Weights of a small transformer language model.
Size: 10 layers, width 128, 4 heads of 32, MLP 512 squared ReLU, vocabulary 1024, 4.73M parameters.
Architecture: rotary positions, local attention windows, capped logits.
Training: a variant of Muon for these matrices, 7062 steps.
Each number is 500 + 50 x the weight over its row's rms, rounded and kept within 0 to 999. Layers, rows and columns count from 0. Numbers have three digits each. The size before them is the row's rms in percent of the matrix's.

# o: layer 2 attention output (transposed), 128x128, rms 0.203, rows 22-31, columns 0-127
# v: layer 2 attention value, 128x128, rms 0.259, rows 23-31, columns 0-127
# q: layer 2 attention query, 128x128, rms 0.225, rows 32-46, columns 0-127
# k: layer 2 attention key, 128x128, rms 0.219, rows 32-46, columns 0-127
o22 094:585421499448560641510509509534489542482566550460578463516534490473546445541497486616532516541480609472518467435478521495542462431460488485389536496548497481516528557487452537539509546521546423418520556580508465481577506524470501439494427465407453476536465493543488471501479517461541509593544568557373565441537519446457542507451450393522435511459445463475604466499516425507393468552534
v23 104:594502452437479518523507433541558428552461552553461583425510493570408468490527549466567446524488475407569548639464450513507507508509440504479502466480511473489491443584474456510492480510496576565435513580410564493543532495433532465584580546476548524447558515419546509477450496497518518534466568507431507407499495549478607487455430533547479535591548496492497432510507526473471386404401
o23 110:530553476460441481511539512489594504563577577552393537447509486479385545505526489454454455567493494464484558567547479533493492546464459521479473561518537561478502606556456527428396503528505539561527609533494458543496558532436545525548488508426498487441452520447538611511519440557403422540498461435407543388533380512435501481435561529501519538509539482452509403533462468575477461472513
v24 090:490516452412495528479566518557487517528519548484505440538397529389540490508444554527560446499609511484541533400416503496503504569461559458453399533445446456557548510438480479472511566542539550471553462511492458488443524534530533466497489522580453440442503500496602558525478531572486525398568552525565536591577522521507452537540594426415409451502518499529474486479493516360437426437479
o24 102:484582491538521598520445464546490491515482517507452459489509579424579510545444541582539320507553557465513507510465513579522462516494543503537438463471402508519542489567525463514471525507456585477575536510486456512394432587458590485445477537534447524498652468439477476534551564436496529475502507512473466516523504481574483437463483436527493470474553520532497461485449524517324499397514
v25 098:565457481501476520448549507580493571462547393497512491524506516535415473581593457529544557483485519493453477535492484523453520582472474434488406360511581544509564489473493541493484469509463490566447503497537414609578333589476439546417469591527474496551431507431492517467557476515477559537490426474507428558480429492494566498497578479514502474498434490545496514568487553482475442439589
o25 103:497518438551518443463522505430475486530408536432478434499455515554446536532562506481510514445558510466588538533431477517452490567428479529545559467487499498461524512436481389467529431486433552511455491469594450567546503385476438525437605526496414549535474527502414453532573581518558530548482590444532392554523572438542571551574519526480578551523477524495385543512454544488471415495549
v26 105:447567481529476428515514472454470635471373532546575517567460493601507479496555473501555609545567567439477538610497434477483457587512524534608512449530456495545532498397435523538433540504515441474491501575492472463503515558484468430494554441508488500494466506510490501520425488529513525521463454437528443519438462579433414512543602498483464479489525460563391469471476430525532601416487
o26 103:382554510520443500505543451548560521489406490523425540467545509496569496508442467587532523531572529473454521551499533501529516512536500545574589568515415594451535425537558532558510497481451510507514528488471389455427509553454554497528520464490492445579435398453543419497471508520484530454354495419529452545483569537453557575527409492601567464399530514471482501504397475499540511441485
v27 106:508482486474545479505524470609484542585542453455432493474467492466411518405462525479542493432461565521414520437542436527463511479507541470564478463446627431511539501599521605462478479489461487499535513658468498504473499445479463617488471463550576459491531496545416496528460584523585462479494506451411475461492606451495529486532498517556538559458433533511525582539498465577548373502467
o27 116:556466566503509440494491490554523597490495480494495497502480413500478566392528522497517483474370549550417500399520499515451548499443525436465477530409614456479539471441548446474513482509521533463574406571498473485487501466509492588602589451457437471518548541576503499502506456552599438414524498458560478459418511546511479532523466520443524609426449539505572579520504450473539592565430
v28 097:537439449524437555486518455559477581564409507537534420566468551525542464507559420477496438366455550530456368493523504535478486492556455583500493577531533506416522526460544588461451427431455567530496415448531624452461576496431444458523509563494469490471494475450542543493441542535441453563456579443548532424434512486538459574470495475510562512537571512533486559533481549491516588494485
o28 116:576490535468423531514503491448505577507462545519536468510496507462497534538532466437507459523516452484491452500508465469509496505473546571466462504446510422473533494533486590540418496459466502456603482525500545450505560565484503411524484485470585539542569456545483518550458466619570435472415552422581567511493395448581365555621409465588479419519516471479463493532442516456650459508480
v29 100:424427535420563555529484537484530503514464463546565520570430447540429569524507508504437439545533472559510500497435519424578481486509481481515442406410545446525590508532541503524454495601470494486538478591425511580496469566528502468422551546469455458525517549504497551502568519486590525530540479545438599530408427519462420431601554522607437536472537520463489479452521469465449421408438
o29 116:477496357525578486553577519518513552451524508548518491557618463505433529533566457496429515406438535510559552546505465524447494512515540481451492460362532450484557463518559378504441574570588420499521495564506468508507500489561480423539497474556409470437529477472479544472556543482450442470639580508478515491401452498501431499540540507607485486496441473531496496463505523475589466450483
v30 098:478546483555552509454423444432481494502521568528497558474492526510468539452480469450556538574482513528516542466470477568418455386551456554500542494499494551486461465626500504526534467490624505411574582502478461585421512551454351570460554427550496464472615501395466549515478449511415462434508445501431492547503477491449500500558514530492482551632464544489470498536452469468566575497500
o30 110:483522479461523472565480540514531423497566489527449401436504498441530501485479376515515536423455539449566432514508504485508485488549583536506494548516454505380497491562519531490489493452622435474594491457469456444499560532574472549553491551512563567417598472401498536483488467522457409526587488469456562517599540425534434560557529530480415536574467469519518469525505398487545515389565
v31 084:520541450515498536361414446439519621558527515479445504493473445555541415472517499474576487466448564516513440490525464509509504490497451408530529561554494444474489419609448500481572559524514533513450548436410521606586546547484476415491534487441480512530444547459484546521542447453442517522493503553567549497585448599517469535509475510478409565455482459582535439572452545553475399479566
o31 098:491454516589558598605464547452588525553534514548454461455480432467469489560502508458474466497411576501473468496535451379501482553487468439466484497527444465505454422510564466451493562467527546570543494440567543565454542527475446435471543467392523544548515465444454517527595534484485480511564468569460625462388475544505514570536517521437554513433478440516465418570513558465585412528514
q32 097:444532406451482557489368485516524580518570439417503580559425464484545414644545449566513509509508533463448523419445543515477461517462526514585586515579528536447533456511522534479464510412431506492558613579529456469519518508490472480470456483417386516485593542553484540494459552528554551491533502555471416437427441515426513537434504522465475494552524486567481486463519432547475509546479
k32 086:524401567461491448456502535500527408540493474523561522498504549481551520453486502528585539442471533538443462456438409463479439571588539510579574501336544484475531478570488552433449505577575533470407512439423448466414455561470493487396520434517500544492487552531537562581503449554486512579436444485555510489515515531495459530440480516630540473561539507479513495487465551445603465459493
q33 091:576391504468600605513529490565433554554545484468468484513550553467513546494552470559434478548505573473466500478507538465500504544429519468391495512594516487479480597457431526512537526548483472406464468619500444478520533582519517441490323454539474446533433501621472510468495516474526524568474485528492574476559527468383512467470485425522494506486476514463568509506495439517365483493503
k33 081:453538473504529470471445438584583463445561523572486579443478532482509401578502566465591569541425486448464533482593543460452489481518552481467475414476569455527454459522458492480444473433522503442528658475459480418488549488508542510496440548457558461521504499490447517498478662469576549519508493413486525530424475572513490463513494452509483561611470473484535547526416472532377515525529
q34 085:368568473453491435472465490511547483483521410447466491518406491574562449592502485452533511492528482527522494595484443504494463462567447530600515583459542534564500370507541535426506543516431539578576544467456476522502529467440539500540552559466469487417553467471482448500529564526548510434527484494538434489443462586462484532465551595516525499580584455516439464422392514516552562580432
k34 084:560425546452466501466466524435525437453453457543519488466572489458539470493537509517594495529432490508475476370488405537523571526469505594614578494509502457365561556571473595489427584473563479420467589481481492502432407540505392492440493445487513496515436569534532470514506421578488462563502515490536598555494597494486503478464521502547567419514475556547506435532473506493498472479538
q35 084:456526464523543563474456515575469550501462424567431556535469568453525451559604431577461524473596636519452462439543552490469457610490569492476518503526394535474499464481501472497597598456494441492481519483536509513470511591429516448508360462510542442441554484552553456475545534479595564533446443502519416460506437515429447512488447492509457488517485481403456493468556467587489531508502
k35 088:512467492435467533448446549485568502381492476481463533494446501537511543528509554442450458565520425490548545543513472541543567483607530484517553404535543458562491488445513502532512426543442533559560495561486503510516541475468464545470535465489516446469532521351468528510422491589478496493545523503398447478501441581494438497614515587521499678460507433479447571473489457607430489444450
q36 111:547538527507594532558505512554488542570498480515572439461535462497559496475511512588472493517440549516423503578467490462418490517399461441391470516473612449447506564496430519564614547508506464410570501573488469469526483484533504458501482489551380497470487466644464509554560477446506540562457517546432532540483489402448585419519529462509513435486469548441590555525496445470419453513461
k36 095:500520481504475476503493492523514454421414524480528491532443504571467516470463481367424344574455531573492487577533597477525464447529565446522469471471502447563497535488534507520528402505494505546508457485532607516456601508539511524525522426456523689471606458390497519499412526525516509468468555492467475425476465558509550574508464597490428466513507441469539563475513500520531477478560
q37 094:514473490481577470525547544493484476468604608466406455570477451485475544490511538417448545484433393512539513570512429487501500440558439537515516530524502533528488468448548509532420407528543525491510533452492539412464502488481506540548629572435477519506419571515465414534478552445491438508480477530559448600410606593420485473475595445475518533499529463550568498467441525397555467525532
k37 099:487487482473548466492512502489442477534528537486573496484532448445454499420521514619528422519429570527500500449474396425409431549527496450578543559483561488439480461498465429420478506481625499457443468457519500522532357555522522463432565439542474513501516491561537527491584482496555541594491535528577522508492623442502514446442524468609512434536518490515507466473477556371582555530474
q38 081:474433424422517477536462476569477438471511610450488477469523444476526616486479494529502543467434420463501492544487378432467531424565471552513446534488568545573449478514544573426407504396525499476532505528444476418539404458494514474547503460473548513502478591488558460569572536467477491451535547543586516543426537607506526465479562464509583507584476485552579504443397535549531546513503
k38 103:442489553475520446504523534429513505547540517574515493512465377454423500412514462577603525481436479475489539482495440515507497546559473440519519556485473539447515483439453511529525512505601542490419529431581500533503434482592442559418539559543549503502457515575544464479521419475484441488509470550561594589508538495461507323505533470588446376486487509478566465529492575439525594483505
q39 094:510455518520530503524523472513477435427536463526390491533444530529400509544528470513564523526429473462531542531453471580524493453506513540645507587551428486550542437509505411469423450487537565573491433494417562467411517581480510514605522563448465560502540492431432528490539517592463475454478424458519501515369529525501431612480505541503423483509474474590489587471537543427487460483552
k39 110:559381476438510450479533523519491494529523534497513499454498504503534581534534545469520481524472518547449382538457534433492559444542490477398437494384477572388484472477611494552469481422578515457486522434449550446522466620590478568479486463496422562485484494546515485553577502435509498520465551484554489571481449432444549501544508474486525497458560432587622593473453504410520572515500
q40 098:532510524386603506410430538565529437468595550428521399499549492468534522516451492496599504492466489487491460520440398479507593431535454599502486617459513502406443488430554504483471503507512571529508427483443450397450431446477459511457577514556453462480439499567484545501592482519477450492472575516538543575517567522497491509463555587480563598551464542541535510530450494426482506496512
k40 122:515464447458532488483478566419472476529619562490529421517539470514434520460497484524548507491451488559462532373468412435500522557514463553536491534494582542413541520475441466504468490510505494374468509456461504517529477519494461453459505509568527550530401540595534452474567501498537463523390555582602570545475530465582534397491520442583513370528531470591512491482505519414576551512440
q41 072:539521561619474520513455513519411497574452475536411539499448530572446565508518580538460509471525499479569496449534596458523498493541522461485573537594509431513516508489464537470467402570445494541487565524467430542456588572455522520569480495474503534491516540472502559425442561401454487358630463458491445454494538502452445516493485497471428509426615405419456472482464541534548528527507
k41 080:508546503547490474440481450518493442548483455404512580623539421600462519510498517492415436592445539526546506524474554542558490444519538495458529535403453418532513524527459540502506493454465435469524536510520475575485457483520418486553453502503467483518593514398485561545411559486416523448487559406452453564548457449567494656464457537421511533473539511494494554544594511556543494407470
q42 079:394477491519535611430555490457548598471493385525497562425447535567456471523497448481481517508512592475512525469526586573558514439518441487403580470535474504545493542551581465491494602534447493548449543462493464455519553491471527513524577509539530479468495578547468563503466424550436492507589497402502467379475392539544466584505495482471446541423425432461458511501561497485467556567488
k42 104:504537475476461598543466454576519512460463448466522602560482615566489432533514528517499392541574524446474420461471548618489480515548536443481544461515477462475478586533533520522442418551453467588528494548526446462403509466493487465514435513505617507508551594509477538511446472476471487397656490510470444434541434528498486530549410489484528546506505509465455521524474529534505524368436
q43 103:478471495479540458507557519538523424474586521529507514479566481533603559555444503567528468471570494489468501512527390490556497503390419566546549600431508492440524547421545552516464568421507525484489459420466365489534454483544423452442542476555516471523492536560527447500555455517560525476492531484475431500493618521392494431480581553538476395543476558479606477481433433539521530528445
k43 106:434464528460475499470530479454498522553486452588525436529540457377526513437552530575601493525498477548467515459445505459451576586553496434510537533468568525499539434458504474469490497617510498469425467501458539489488419433498519483465558469551521465546457523641559470527522496421532501501525478526514553567555562495478466412414561482540539434381550444539491383553440496414597521558550
q44 096:475475526471520445497575558444495389468507573558519427503556456511533508408558487467593526449531456573453506515516491412450564522497459443523490466464588544449502464547571571472505587529519486494455525462489401517639420424536462505412520464474466496499481451536563485513512581459564521509464528520500551523534530570399445493468568476565572442570357520507526428485387502498515535487500
k44 103:442471452464485446451580501548468520482603533521561507420506442397514485505460508604539517410442533443537497457525400503465495570504577493478520504454536495451436511417509494471486455443611554509512520515566502496549458513536455596392519466555486512484439525626575417392520526466542490491572471542568549481478571477385469414459555457538525453464545550575520460540516565479524545521487
q45 093:530434548469478502491532561473407459521578520484502462462539429448544537451574593524539455454444409595490561529516429426544587401586549416507441576462511469509530476542525495516432392536555530410547593496538479458555529447523424563429487555488521544455483520559500503478541563522524515486497512619542558458437496503577471480425561454501477466506489573481474512429392501449451516474526
k45 102:448408494580529511486500520526486439447547512526465430467581394386537470531480442523580513502410476461519433461468452466532493535529523577502550520473579507448538494458458556450542473533546544500398515496547485513576477464552480499403533479438507450546443448607505384517518550514522502458488535541537565554499638545412481504439580494465478416509543543542604436529429558464491469574510
q46 109:499486465478476490538529454526400482525469520429509588585428559538403569488573430462394457521516561519499471447453543514501522578547509433389591430452523620613449590561530494420434513543559524463534489473534517482471539472529500505578326503535475483531589445515479462500449450595515510546506445573536528472501506482491437517520422483473530568510466485532505467486451507484508518455477
k46 094:538474520514564510473489553563514491579456539550434494496452512576470530486435460499362536516484574550517458429476433541444566477494528540512456529498499407437528532441542440626606534552471538547441502494540492533517414481560457466535488481383562586529508501436475563430482523436491602386435483444531470470504491491478548543621420541521498492443582561476458523467520492531404478480513